Weights of a small GPT-style language model, trained from scratch on English Wikipedia: 9 heads of 64 (3 for keys and values).
Each number is 500 + 25 x the weight over the matrix's rms, rounded and kept within 0 to 999. Layers, rows and columns count from 0. Numbers have three digits each.

# layer 5 MLP up, 2304x576, rms 0.141, rows 57-338, columns 528-575
473526531457539493484516498476490451518504458523498553514491490489490512506496557526494515510482494521510497500511511507481464489535491499481528
483459464511510517487502502466505515495505519468534543523489489469530530500501492488450500485456510477537514507507503484481485490515473509471474
511535457478499498502530509500560488459457508496489477495511498522513534534531469487501519513474472529550491469510515484477492499509483526474516
521438482540494484475473498543514509543461475517468511530486436535472528474480467450524469539518509524484492485456468533462492535501499507528488
498483481489489541528509467494506469520471492506486493488527524478481476502456480476545494496479500503514483486483503488505510538487471516518528
492491511515464525490481476508467483525510490494512536532475502511468487500525481561520473575471521517530535497528459495552520486519491521511526
506480521496520506468499515465512508496496485495471464477527476504507464511510495512514535465512522518490471573471492538502547485499448506502499
554539532552499486477490467473505526525508494507507513508504488513506530470494498523536439454537509533523505505470474476469503478502537491504514
483473486452471522489503457526481537503469489545502519492481542491506489526522496520472484506513487494494479478517479543510501501479468485453513
476457510524509516482522476501521513486506499529498509478509468517498511525490524482473502506515514531466507541457526542518477497507512528496487
502478466519541488503510536527511509522462507498525487461497508523492448540495490472481473558493515495469528488466441488484535507488491510533507
540510485444475505501505512509523555559513495519494542455502496534509484499499474511500509507544530499484451456543481510509539500494479516464521
527530499499573462498501508499463488516489505507522488513494478484483519517505465507460406503507547505508499482518541498473520475489498479526487
485528486520487544524503500480520475499508495487516460477494489490511508516488491499491498505483540475488487524491515494490513507540464556489461
492493499455466485469496500512497496494498524512532451505457536484491500484496525477534524478499518480515534509490497462502505506490460464493508
525454466476490520475493490496496530491494558482486498522492490533472521504490542510490501493486496480490492519493502496515503473482484520465505
500505497470502482550493514522515477518490489495558516502500485474519442508477484508520485488530442501473515514487523491498490482516501526500529
509501498499486478487525492499496476504533478419457535489520500513521544480517499510508542486509491516485494494482451470543525472510538480496513
482489481498490534496510479519493498499521460494490485477512487527460525472514482515495485506490508507485472504513515504496519501524512520488494
470477493503529502517532490515487494498473452528485543549499467536543475527498505484510502482465480479518528494507505535562511482508497495508556
522464522508511489465510498505489479475508517463502505483500464528536519519489512543515484550459504517468546519473485502504525460514499463494514
479508517498536494485492521485532514493485478521490499483493470462528456509467496471502492480514501502494466527481494521496512532511542499503488
497520464489500534504497555527484497518463526504503476508501540499492545484505484520471487541482434470509524499526448507499523480490542470548510
504449480512495479489479522541478510494517507488482497513448510438462443450549483512485493464492526560474486535501477489522483502496519495514525
497462538450483533496492556511499484486535537448489534487500487502491499493511507471480572492503525498543512565480475470507518507493507486499489
527512504501512445496506506503514470503488514526554452513493483540511505462546523448511467479468535495515458500488501482521481486511489492497524
461441504487452493456506500488504509509457494476486517518481519526497534509437516502517459482509483496540489518496465478496488487478516505448484
495529505519511480542472492499530500542531488499484478484428528501517528449495495485475489474516451514467470497523489506513538481500501481447487
521533495532527473500506487494482516498479508458508483459459501507512525488475558461508526542537523487467446476484468443492470485508468569524534
501529485463496485493503469490501536502531492490515564469448473501497513517498466513440503511495436525497537528479614423494496552492515483500504
506509519524530519542510501505531525532443518491505531525528505494481491456493474487476510517510501495481491487516481521499476490492493436537485
471530520515504520510527479481512517470531466464466479439518536519514479532476500445511494512493560523494495494510508485553512513527463519465523
491490493507522475485517501527492540500502490493559498514479481492493483499486523495512528475497518517524465495476515501452505518516494470546532
465507480529491420452524524519516502492479514513518506515495498510514528471513577516484484484529470498499501501512541454492456487506501520544483
477549535476480495484512491497500513520484508510516504471511489513479477501494524509538453530488465512488532440457512533500471486517510498507500
502497505485474506530451518489509505562518512495515469473477489476484503492516535467479524498509462527513508496483426531509459529508495513496540
473511524496511506505535503518453515563496523490506472495472511532527485484473471479499484519475458501536453488499516478495452516515505513467518
497505487473478520506500510496494496495540470521496498505560511473442487524493491490503492534468479517470505484494488445534470507484504460484482
532496517514500475483455503491479470490490540519492475521471479491510477517485512528490503486521476485514443527483497512504489480467460538523547
512503514513509420495522542512511467569524485540502521513505527484482527484417475512493481476498521535429507500487479499550501502510481518524511
512509527512502476498513504470519509464552498506511521460498503523491508509460467528501499538545477532508506531517526521468493481490508509505515
530519508512535445514503514501525498469548479526484489502458484510512468544492503479471539530494478526484522507500518481545474488494483520489561
515491490499525457517496528458470476476527506496516501512543480510543500500503502502523527539507444527517504512504489500501482495535492512534465
508472554526496546500559498503484493501512517477500521490499482550503484527490502464507502484513500549489495520504533515486448546517489520478475
466515498453482487508525466477477498474484469490500522496555517522515499501479503501458477489530494511549503512504491476505503489517504545502450
505485481502496478489477522492471478516483547475493510490477473516507495503487527473499499509498492517506494469496501508536514493516487509497477
522515489479457482495473498472477513536559473561514554454501533488486496462522474508483458480490484503533477509438488504516512550462479493510508
495509507536500448476517521499488511451503464531526502518501510525533498534534472504565530488481519486480498489498468473482493502518488458480537
500516483462529431453561521479497495484524504499530480509465515486472488531479502556524496526517484514513496512465481486464505484452458503442515
481521485540497424498498496508515543505513507489500513521453501496516472508518479479487523475474511527498473496442493533532543535488482489515498
485478447503505461515525486443519512533528504508477515508524538478497516496509511540470504476490436476484476552443513502479489505547510526514486
470528503471524510509526465502539499487497499466499511499485446520516506508511479464512541456474478516548499524504466493488503460495493528476461
474498547511494495476476499491517523478523508473480479520490442475473518476507481511486495495505445561524506497488486482511466526533501510507529
529492496487501486504487498472489459527501512492524488473487499490484467510528484465501500487496470544471519515502506523531482500524514521534496
494441503502483500507473496473529499517511539499476499528514527471459533465491543454496475477523515505502557492512481530496480499460503499506442
450515519472504499500519504526498526514540504495512507503511477491469495516471489485499499483521452507483489514453499486545453531512503489529521
491506477498511497473471539487453499491520487488456499472495531536491537495463507464490495507490508521507489490505483506481463545494504496492463
518493484500508525491478507514470512485469494494467516475515464549474543537507511475510510508484476479453508524485494480460435526490502509478515
488502517477487508515453474470519541498512489511478512512473518444507534486456514492476481479450512508501493480543496467513482515514468498487471
546486489486538514530497531528500503465481496512503502530526469537508472512522508518503501462530499535537532454498474487483458502519475536521542
478434514499493525523503500481462513477523485484501502476546492520517505459487473498500492517508501539488503513480499470536486527481539510498506
485482486506486485524537494496499547554503495486511493500505505510517508501530549540517515534501510505487500450519512492502496474503482519517510
502535428487501504493560455475475502525513522510498497456465517484547509496510520472539518494512548557501495498509475506419495503498463523467492
512530536499508527502484542483522518543520531491510492495495521519459535484519508461493505541512505508491484487518460498528531531511499470475494
444489505477486502494497498525483521503517515483548505520479507552462485502532486536510506555507488487525484509511511516488501485510497516529511
491495463509493494512504495471524481536541443533511507501470502531509499505519503481499513505508512540466515501487559540482488510495498536517490
518473508493518511509486492507484530512455503504502514452464482538491484510465476506507541467510528512476476489513455459507523519558535508499502
475489501510502518493487483478526468473522524452537554489496493501505464470524506496486486462501473495465511512480483549491489472473510490539531
522484499478498498506483530504484514502513465504507474549533479521525490518510519472469473461482525519495479511481503496506483532500466483503520
479490504502508496514480532511451543502517493523490469490521520528511488515497498483532487540517503515537461497514502521507475484500560543454533
519521539464501509453535463508514499464538497511519511538505472514554535491487507476518522483511481527493522508464474537486521472479495459501446
462488503505512502532501483468490497508488504494545515485505507429503478468534468529496513509546487474490505487445484529501518500500492512483494
476504463470514508465468492512471516486511483490520478509455525502478543496510507520499512499529487465516524480544497435492523498453521500521491
496503514480474529493495503501475508506519509462482525486497524492500558480514527523511477512505503515521485518528448491518488483483509501504520
505494477497535485456523503456508503522526487503508517525493498470485533489471507546489516542450555503486508492459438505500561509460487526515525
512514443528522520453441490472530482454438481495495421513491502519518518486476452503517503510493505479517499516503516520452508495509505510511458
440478472528491490491511508502547501505511477491537494509517470533507492508495503572489528538530510502517517461485500515495508467540495569522493
492557493510511524510455519440534501503496451501541485457532484474569505556490468478554478546521466502522558495464514495482441515482545492508500
475480545454529495526521479512514464525474450516505503473470507456500503470484498540497480483546507554539559499487534447473537489528509496468514
433489560496529510524496489472480512496542468496533482505481533538513509477498505486523475493511502516493563486512505490467515524499463504510491
462450522516527513480519536483502545448486487498505463476515505539462516484486461516531489505483515528482539510527487518512516516495537528521512
527518513482514502542512558484455526478495498519489514511523484509510494517525460494473455471558478535529476507449434511458517538492488510548516
502513484471493528485462512464515507529474489482465508481514459476470514536515481502501489493486496509460513486493516506484436524494470481510534
466510503502484470528512475501494535537484505523485496484512484497541542521483500531489485501495447499551491497479516486521483522478533534506495
501472501488515479493496544518500538502521484549506460510533477562549528521499525449494516512478520461518480509516503471510467497505494527503501
503518473536542472492508501505502512489516486461513514506432474504535466531492520460487532486466476499447495504500490489518460458483549499508521
472488526507527515555540512514479513529450474496500481526493482473550466504463535493522500482532531528499513491490482517488490512525499492469505
541482510536535476508526496522508473524486495497500516487440476525501485510544530488507502488452497495492483499484472533467495493494503525486518
506539505492494474483492503488491489473482464491455513553494511515528530510520557523486493452487502479492502519485487479514475538527503518468472
473502518500503463465462503522497492514516492497473500521476509478470550501519496512512519511462513495505516487479538477518497484460509510475499
491491535539486499480478524527508491491498540489513501509495494510502497491501493518483499465458504480516530497489477532490515468492537460544543
511509528518514489421548499490513514487477533484492505539505513536513472534484477503529517489515510506505484484513504488528490521513502478524458
462517491499444513462490528495528507463516477504514440534503519510492499512518472499501534510507495497505514465486520464521535533504503520521505
514547498520578501481510504501491522514463511467476499484446487455490516441538494520508470479509481515510477442500493488501512450520500489471470
491467487467521478481492509522509513470497496457482503448499495548533533528462518513527487464478489509518546509515458526486503490516476517446510
519522452510513477491484529523477506550490509487494516491475561518452517526538518546519514525520491505497548540486457494497531492486480547458507
549506512499440485455500515499526517530488499515466511506493504506460477523486511486450502480493536480486504495487506478492511487476515494509503
449521491515465459458494482460461500520498440548535551521511501534521479530532477527498499512553491488480471452471541504498548462501518435459537
526531524501488486526483501517520464486480523494484508490466531509527445497514501500540487508475476424448449518482486493534476536478539483518512
457475469513491534491525463468528502514427521474490491534470453493503511467504510508512486489482479532534518473498513541502503488488514542517484
519528457441534514483469501518514497505481501498526467455477495521482515477507546533500485520523473512497547507452469533501480505528465488452522
484459508495505490488516514561512504529474486503540508483505497519470481493500479516472517537496457502520487488492510515463505494509493520513507
531451490445559505483538533471487524459500526533493497495503519511454515571478471468504493509491493534431553502459503511475475517439466477516501
480522470567482531488485518498495487512531471510491523495475516492454494495489513499535497491473494488505505526520463501496517566497446510485517
500471483501521517474503499495489472511466454486496496485498489499503525525463519508494453547467465555491449495483449562504513512472485499482508
499515520478492524546473502477509507505486502492514522515500494540489474550519575503552565507548505514499500510494510511498479489455457480510500
517471531512494535512477522492532521510511491480490523481502511494494511546510466463467494498490527502491480469478484516458505551510534509506469
459479527533495478528509518547509462481498491533483435528493507510500505503471497529543502556497529468460515463472479504478500495539557488530514
516511504462499521510517522482476521474495506474511483532532524484503483460546511508535477509480504520482498477506523447499474513464529521480534
535479512477510535550510518492506527489471480511510506509476514495498527521534456471514483526495516512476526513506467470492483553501519501468497
486525515456488475468485520514500523516501496523488548473542525470482475510469495502533512498478488520498472523466503488489471494525465514482499
491503485484524455472483509521509505488530501490478493424481524491482472490473507473468488448529529504475517489520528501468504476497487484487452
475467552488521453479538529470498490490486498461524544483546477519515570503501459487519472499509528492487478461512474521534510531491468501511508
507516522489475496539501465473460496510497525434458466480475478520510479506490497503538490577503530505508514475480523495537454509508527503547501
509522542477485477475513512516523493475485527478504525497466504495450462483503456507504507503482498521524514498521482512504488534512475466496512
484486510484567498490503550514483522481502493518485468465499539509496528478495500487488487487456483511506482520514497475461503514495488502479508
514534486484466474511478483460484490531507488490516495538496486519497528480512537494513486478555525436482497501457500484469482523511496528475530
539525514494519475524483518481540518520521529530514529493490558410493477498492474529536499503512500512466486498491481541503500501503462485468518
501489497546488461487463476470488483509512482520459506491469494496510495496521520501503542522460507492458519478504505456515447491539478520524518
495537506500503513557420477517503483468532484505504505496512488499545514496497487487489503487530507478456446520460510473469495514520520549479506
488473488513514494461491479507509547527516536506483482525489526468490512486518521568509449497497490451463531526517517497531518457506533515479493
485491554509494530519467526493484506503515495509535448503472519489533483544501447523481506499495479525502475505491536501463552505476485482496475
499502485465498504486532512492498509528537504495503472480490514490527518517511511523524523518501481454480459490478504512527468457476532481500490
448516489476495516498502532477487508501483429513518516505480481482510464486543500498445537515532483481461487446512481488470526493477512521497488
438479499485514521488512480464530466534538470525451482500488508519493470456530502508511504482486507521532522508493482531469503499473502500515511
464503531516479493442513498492478477484474490468436564533490513513508503472486461496513482477443497480533490529489520495502548505538504535517527
499482512491533555504483499492506531493511482487476546541505471530487495470527489531519497521438514537526500519559564534496522476543512532499499
528515502501542482515516518468525540537477481453479474502531523444498485527563515466511467487534492513482495555527490490493508468516503495477479
505519508500488534490505524541527589458548513545498474481506500488459503460478481500491485487510518517462530488492482506514514500516509468466467
469545506477490486537493517497517475531480476484502523514513433506561500472510528504522516518489454486494517487487468513477489517505522533517474
481434469522469522526521509531505470510528532508476501504460493498528541472496462501535474524446478476495542533480542483517491503532514509533490
515485497482540486491526478508504493487492517497484508520497473484510530539509493494492494481481489518519521476484487476489520484516515482460535
515534492494519465533494501456469546488472505460505495535509507517531505484454505508479495503481489518509512492501542471544503489499478566467503
481485495518532485485517511537482485487534513505526505508515508526483506471464505470496524486461515530486517470515457481523495473489498528510502
558517517492477520481505498461488454523491469515522508489463422497494500488533481469522508483531490506510466488528520506516537491470490512459462
483492471470504494474451471489511454470515535496461519547471468502510497549485510489511499540475508508447493461460549514459529516466529501439465
541482480535478461497494480518478538517501494509420478514507512478583496484461509543503534491479501504478480455544498467521507494496500496435505
522481467475453489494549503491503473517527492537497482522470513510502496500462475480506524530496512537461531485512527544490490475473525534488481
532493514476442501526526504484535474506480495474489486480505496562497493485532467477515507446518489446486501486529504463517507517507450534551504
531512483476473467523520517485498524524527480502514481532482495464508488479552493509491461473490481474478469499494519448512476483559525513493457
486510478497499487490504500494529495495504493502526494518463487500480494508520459473518499476508489518503478525481507505516512508499511492498500
477488495486493511475503510478471527468549501540481485541453512520550490461498503517495491504479459508493494493497474526492446504469518525504472
508524541474536521485498539518485504542521492538457550473489515534481495514513526519503487477475479479500490461476481453479487508480473469482556
461450496480483511482495501543452516452478465495486477503512486461504482492516471518517508473549530522527521459504471483516531485475516480510493
489507510516522503504504513506528483511481502507542503527496505480466481509447482503510490513509516499482506477530539494518520468496525494489539
515494505485512517503542522492495488500517474488480498524494474501483520544502493484536481497539555471515495493523499538501504522519485493512521
488477480492542538485487494513475475462515470464514488473535511533498487509497490505536555516470488538519515552535498492516493523533492492506490
547482534476489481486472498498474473506487538478532490513498480494508460550522493546507479519533488486510514505499484523497519517518504524483479
518484500512543537491488525545510528468499463494539501479480526474496521516529507494478489483466514445597527459519456505442500529497543541448461
511477523484484509504517548469524498496519477498504469492473507485491501483505519522490500474489483492501498479531469481486531504480492490535476
508506524441485478494509528503516497462528535522495475503473531490500483530459501482503519477495550501538471506459493429474498483489514517451494
528461492474540492493522486479467502502478553526486497534532507528523454485488501497505459543489488491458476496495509522525496545498511520497519
535496532486424504509485536518496492520512483470509533532499513517544509491486472495530496520508526530537489484486458477557516496482505516495505
477496460484521517467516489490467541476467505497525502495496467536547503459520465465503473520481536503484459509508530523468495467521473486467490
460502471522531515470500518474488483517523521525508503486500530500523492465485475528527486484527522483510529455513497515487515481441543513526531
446471492513488482513482528482513521476515530528462494474501478470511518476527442473555552487497491547487486492527527571498540464462528515482471
522470454512477518495488532507484521529486484530511534481506496470551473483432454514544511503500486483506488486502516494468525459492517481529440
495494505441518492544507514505528479491541507499497496454453457491486474490510466522490491464509542462488506474511542499507572443456535521451511
525508514562523516492504479516509550527513503408428454483531480460514501502502492490487516519519508519483493462494494536484483514499490501482505
528537527556527524519509502485508490506490497489509485514503507503510523479498504473480558464518500493485477513506519464459514501458465515499480
479508499525576509528483470528550485531493521475539475495494497467468507469474461533473498506523483485493500529498518513508523457492484495492506
492493506488463491521508516515502459509513508503502543537487485481533485493490534531454505471506515466470458492486492486511531465475553513479567
523501481475577504475487515486500490449523462532508489481538515468466467500492537515539504478488474443474499466543487487520523515500541556449493
511466515533516493458520501515467527530516471550471503434453507476486534496520487542517510478530514471474505524480465541488542487472497497533503
474489527464489487487486498491477497483502463518534525476512502484492508528522488495534478524567523479494475480504461490487488504490493553455490
470508469545491496512509490540463441526523500496487493527470535481495484547514488495466506538480507514476480475472469521487494540534482497482497
498529508495500529475514511503506530469523516478504448496485471512514498470462516493508510481506489484463516502484529488484472536495497495500490
474539496508497503495477500509506475502497443543489532529520490470539469523523530526454525490525496509495500508428517517458509519513491550477507
504490527454528495485475506549498513522514479480498494526526460502499531503461508500522517519481518535493476488526477483544465513461480484505488
497460468475500484522525480493490512490540482517466470498488464493490513517486491487524518527511474529495536513496518497482530510537504509486432
534471447489506425514510522475530513507480534466478523513488547520523516500482539504465498495481485517443492507501497472486555499487463506490494
525510518516500517536464508504516505483537538506508491500501527500529496547499509531461521485530448540501498499526561462475486499479507533515502
483499527507510500520492527498497454465483524498475532519499494517518510504467510501482495504498503483526528492477490473488475508510493544528517
471492516546453490558478480488498539511524525490485503503462507510518514479524489493471481478520533501467539498539524500524501461536470485467530
464479504488475528476513518510496529537485514523514496499467485508505523506509514465525528535472482519492507530467493454493517509503500556443494
504449473530532477512477494517529472497438469498496497543562506524507496494514487527478463492532529454444538475490494501504509497487433465480516
490543503506485495490506516492465490496492503491520508474480519535500507496482488510504489475510552535467519493508462474494498541500480512474510
480497528492501461501511461489500520546501509521523558484499500508478494541526502486509481590490508515513507468490452485497476506492534485562451
520487497479515514515489530474508514501490524502503531495487514469530565469469441461517515504536495522524516498484521544460526542517454527435511
516541530511491452484506524510464480507518520496480436503506474533475461481518506541482497458505515502553504434525477512517499501538496557501496
507471526516532475461508497484501534491530502486524567486506445495524474531531515532466525479507533516445526436518516477528507480481513490539491
503522527490493473519511533464518552510507509534478458502505454485527449502488546507484499551493499498509500555544470515527558511528512505534477
459485465520517479496524506459502498502484460529508521483481486480472485477514497484502508481509503527469460554528498504498521524529495488468527
521490497571491502523503522510477509543527507490475526469485496439493506509499554464532567457518527534526474517472543510504508451509472488524516
485497444513474497501522523500474491506484490465490505488497494505466541479509526510479502494535496503478459529546512476496518491516541479544462
495447492513529519497524545482484527487501500466507505516538448491503491525544502515496510478507503480487551475503510484511511522488483507526484
505468493514520496452521524493504514512511508523482539468478475516493530475486490528492481498493489524482516444466445516504470465528551526501510
497440546514515485489507526500511536562503469502471523488505543466512525500537521514521500493509495529493524495498503493491564535491531502422524
519461489509532508505531510488501501498497479502508499484557506531482502516516487519496540479485481446490543519513504493535521465535531500510495
504523531475508545512483489506476504484483522446512489487495521503491455505514522482505526448492526465473488498497453518503551487511537506507505
521524521483548515488539480515460491506526568502492524496484512480545537495521463485478485524519479503524539541522501484492518534463444500491495
511500524497532438508483508482469503515534492494512514513464491521488489510487535481505527479510464511514506492498470489494517488487452508524481
488576496458493501448524514529558489473509559521529531466581501507495507488544498499493486520421539500485475471500526500494478529453529530474521
482500523505538503524504485443512504522524481501507446474519496474492491517443499488517490515471521521508496527454471476505510496490488525491511
482513490488497505540489512485485488502526501491539500536507490504520471491548509462465500474500539490493504493520512474498526521539468495545493
439480540483507521482523514473530519494486506474531507476490493509500518510510465499540550489497507482534495491486473484450469492539504500506493
433487521510502476497489507465513504474507490491524498487514527512503526508512543489485497510502519489452496526537487480507516476507487515509521
511514557491517492528551475505474511540476482518482521496497481536525501508500534504466514461527534508545531461486477473519494542505518499490507
507505521529491490506491443513519532472523528546499513464518506485512496535477489514483489475484499509502533509472517482486519493506513502530494
460527495474485516539502501477503543482476510550518474522513506513490502422519448542482499505472515442485507503491505487503528542523458511471522
438489479491501500492482453487482513500469483544507515513522521507533504532485494449544512506450480467472512468468451505481539502475511486496517
522486498529538486498522514516492505479514501501531510512453533499506518512466510515501523483532527503487498443466500484491509484523477511485495
511514497497505483511489530505513506495538457488495550519549430500454476547545479506532514541462498501465498499506557480502522478500459540456489
444516525524527480482529524500494486507535517490517486442490493552501507497506505526515521493461480493496487501492494511488506532499485531527522
494493526489492483545502518536487529518479546494528517531429471517498543510525520447554525514487554450525525532506502457525481453510435532504517
441483511493547448458506510486523489500522485461486518519502508491487503503469517523506479516483494498473509432471523515467510487502513483513460
465501534510469480492543548500507514470486536499528505508479458535495494508511506490503525475482512516541485489516514525508471502475541462539532
507502481498491526502555491529499489520509497489492531491486520471484476481461488519536500540530495566503501463526516479525452534536487507496555
498523454502513500528472522481522441495547543491499460469510504467550524476502533498457524487508491511476517468506501461490494482507544492465519
511546486428478484540491490547503480519478513529537415484478494488487540478523511470470505528477475494515546514518487485493509492511504514464499
456495542485495477486490525481482529499518520469497492481482467522535523487461456487498497516522500521524454495517480490470532504507488511499492
518501543468501500540493488493533557513468495482502469482495524500504473481487469469514515501493490511483564512466493520500528522500540503478516
459530506498456493497517485469511504519504469490500503484508534498525495568476534495523514515475510514526526494487526466434507480539488537498451
459467500526470502514504546440505514514497511454531457552510504512513492492525525497564494509449470510491518523523469509505481508503480555476498
467509507485476514541504510469475538518483493534505460488494457491489507463539520453522472469453520487462511533512468493537519577495510545510487
517526481525465464520486480499436531486483477480488506497509482506502493430513467482515515438496511498517536519503527470482506494485490481510471
485476523478508488450499520512466552521526455541483486499430474483510501497508524484479498505488462463437486493498511531537505516459524506487537
519487493499489482539488495501475499510467506488439543494461470543436528516449535503490503509485506519517461454494483454444487489516548492463489
500516497476486537477528513458509527509452472518498555475496489489474521455536466529504499498475517548513520508490493484485489477493514516484531
490521521507490533487510500521490487483522532521452496510488545511506481456489519563491478441468460499476502426517502543475489483525489496494486
477451486486507489520463522498475542498496491498509451477494524503497482495451486474525497546470538455542499489502487484510473472474559540459513
490484520460480479452544503514433488520458517503533492496484493537514491495506514526462485503450485562533516550473502520511518488531463490475529
466491437486480518523484512526468521535437491506489530495507474463501503476517483450519473487504472459491492503488520518489546468523495486498499
468501491486506474514516452521507508533464574456528476492509478453498512467537499500486477483449532493513472529474496474494484456484479491468521
494523525496514471518474507466493506503475513488549511460496493479490491477484512496494447506514541537491489494497440504503509524528489510493506
470496494474529502500482473490481519462525498490491538511454531493466512509509479522463542538506505496511475497463495489483483478507464540499502
468511480580463497502509528488475501508496506526495468518484486512539486492498466480515484514508481511507535457512512544487469497490500517458542
498475550423523506451514494541485471532450518488518520454506469474518464466491527529490541484485528513488530457515538491494496493535470523474446
539513514571479492540507486461529543496456504474461454463530479529521543502535517468490547548541485465540500504479536480545487476524538547475492
471445509487493454575502503464520458490506511516475493490482490472509512483472562491506506528531494507492522532502510505497469514516515510507474
510541506472501483462497482508510521490504480493545479519532500456442506530525521471505455488473514547548464502512452479472515524482504500504492
513482555515456477487485489523491509543463483485485446493507529481513422555499489535507527504521442512495492477572506527467480517477512504536487
475501540486516483519491493461469509488482500554524507511488459483537543497509459495465466499497513465463492473508484478504507483465471519475470
483457481487513483494486479525550523515497493433491485499473506502514468546464497493512478461516464528482487466545502488503515486511516520500517
478522491478547502492447511516497492514450512500519471482483507535473491506494514473474529523515522476488511446500516534509572499534517507492493
498501482502502512512517516502493541493496514491521507526492512529520535493472515535518518543516515524470544490480482538506554530458471511488488
469510529466522504486523493520473529491504524520496497504489473492510503495451460494501534485531497490461507490478520539500528466513512533486489
504469512525510484492501486492478497497478499486499453503501516516534471488542475506539488435533510493533471459481510499490518467477524497514479
504507543520506465493456494471542458484483472514473489459473510537459484523504498517471448461457462460495509416484524506518475524519523521526517
495478512472499443470504480507490500486474504455479503470499537516516515481517482491496492512486505483515534482487556491502529522537474509477511
504505535559498447577484572497463513512488484444557483472474457510503535537502524482406518546548507547515483530473417496474489528519489527521475
494491518497532501490529486541489556495481507512523515511509478508538472518495502535488463491493499495459494502484471492485496487513467501466542
539535510518535508492514477478494485481513512494461460499495536561505504486487499484514523506511521496475491481498487513480486530528463521516477
518513466500502513490491514508464485470469496478462543452470486544498514514503494522475486505511521557542502513500535468491520445524515492505511
500513513486532506507490480530486532493497510495528496486506518496479510503488505474503535525472472494499494472476495463477486483527520499472494
475504479495528508531482517497511436548517483522524500514501521522496521488493512544506488495509537495473512494485474479558511475491508500502517
481504500503525492518498497481523458447482473499527504532486484510459524526538539480505497509543521489464497529460517526496451486506480519502503
494514517463482498517515495485489519519489504550481535497478480517488515469533451510522523460493418505499478526503533521513539470443505485525509
452531510482521481470490498446493513522495498511548521482488516512499468543506506459524501417496501490493493527519504508492499511475477507514461
484485505458515496524507486503526454469515493462534554479481501517521510500499468486495517472521490493488457541497498525525464462532477515474556
461488483485512495535521507494505470520504520504498475510503519495509460523473492437467475518521467584489461498460502540494474532502475449483516
499528502490546514517504514483501489439522508481510493475464469515505445483455513492482522504526493533515459490463468493487518516459473477516537
497494473499492506498521510531523527491514517485472484491523533540499488444510524505468548501519519541476472516497492514492431511511475520517478
515490477522510492481526541526513545514529523487532517499492482501490485493520482485544484465495507480470528479481525488523450521504505467491519
508531501489502547510531509528522517531513553481500499526493538508511500516500463459495507507480529514499514484499516492474531438517511501477500
461528530484512481489537486490485518488546462545488512501473524495472528493451510486462500486541519533458507496504516478486489488502478518479523
529502473467491491502481505437463493524510488484483518514475476523491488556479520474542526494483530484464500515479525488516532535503539501460483
459481504500523496504490503525512504490507503498500506518518504473506487499483499478414473535486496491502536455493516521511519520495517478476528
464512472538536475463457539515457584483519481518515498514515508480513480520483486491510524492515509486498472491519465530504510510517516473483540
435482481504464493510510499512474514533492461501489513479465531510512512511529505517496452471462441496550516476443491507498457505503481495442504
494489487548521472462515518496440551522515539472519536561484474515499493542497485522477502480497493535477532497519521550528542465497520522461511
474526497484525471504529529479512551560488511513569501465465555534459519520482541497520506528532462494483522511510468487542541518481483483543487
459547479515473495490494510509481482477538508494510503517471440508512513457463532523489527499479488520504512480501439479567465485496474529498496
495511542520517483504505483462464503491487495449497505532501459469485472522488463495510519515544485504475535497508500511479530496509489484513558
467537539460474453524496522504524496496468526481545487528483473480485505470544471512472475477466505432483490537484477490496509473496513512495479
482472485498518510463537492493515473518497503516508489488509509529485552482510437488482493523475499486531462489461483550462482448517472482522498
568493476466465511488484515496496519514482481493517516495484488497510478530487523523511474466477514490537482454527496514489526492480489521477511
449501499486493452465490483482461478511523552505524476511455519495486500487484474520534491548527511509497515490512516522493517497541514516528513
486536469502490508448502510491473449465539508515467519546500514480540477514501489512532531473541497517507484507523485509504460482486475536466533
469494497531488503507515492466474468479495492506500480481501528477523495498517479520511517511523496470457524468480519502488488521527496494490461
538534490567534486487544505471489495545491525514535441554493492527512511511537519505535520521491510493512471481461473477488556481495513519507490
532498435495517481489486487507450531520501505529513529492464540513503516507532488489557510484476517522463528481481492471488497506448464489463509
461486510509476439471537522521510488531491497466546469506497465456565443464491422503516424531490510537425496503529470522518508482524484535450498
497497539460517477536511511510509448526461485495506505482482462523516504526473485502501542501491538498508494490509548502474504535518436500503499
485533516486533476535532491489495510512504511515490512502503477523538496474491501544499557478503465521479491490479465463507539526530493531533487
483492511545491515482512493479509495524507485472522480498499488486477482498525507529493463508459470500484478522479453514491510529491515490530477
477549468476515523500508510433486485412481496534525450440525511465510504464521530497478480455498481477501495486478510515484513512477512544532547
513488517477483536527470493480488467485507473483487558526465496515527491513537488510537514466489486500534524505522514499507516466498506472509530
459510504555481510485507511513493542493512525486493471524526488547522539478536483513478526532561503508504490539482514484566461486513549537508513
531512467517515469496474481456475524537493471510490536525514477490474486505542494429481497504521468508486489491532509526525489489499501527515479
448528527556507506501525541508498509466486540532551463522533527532499489488504503525467514528494478526463508522533525536507483463474463488553512
496473491525519512457514514525483481450500500544485475511519526510438565542495481529465525472494514491473564521528518488521541477482520537466515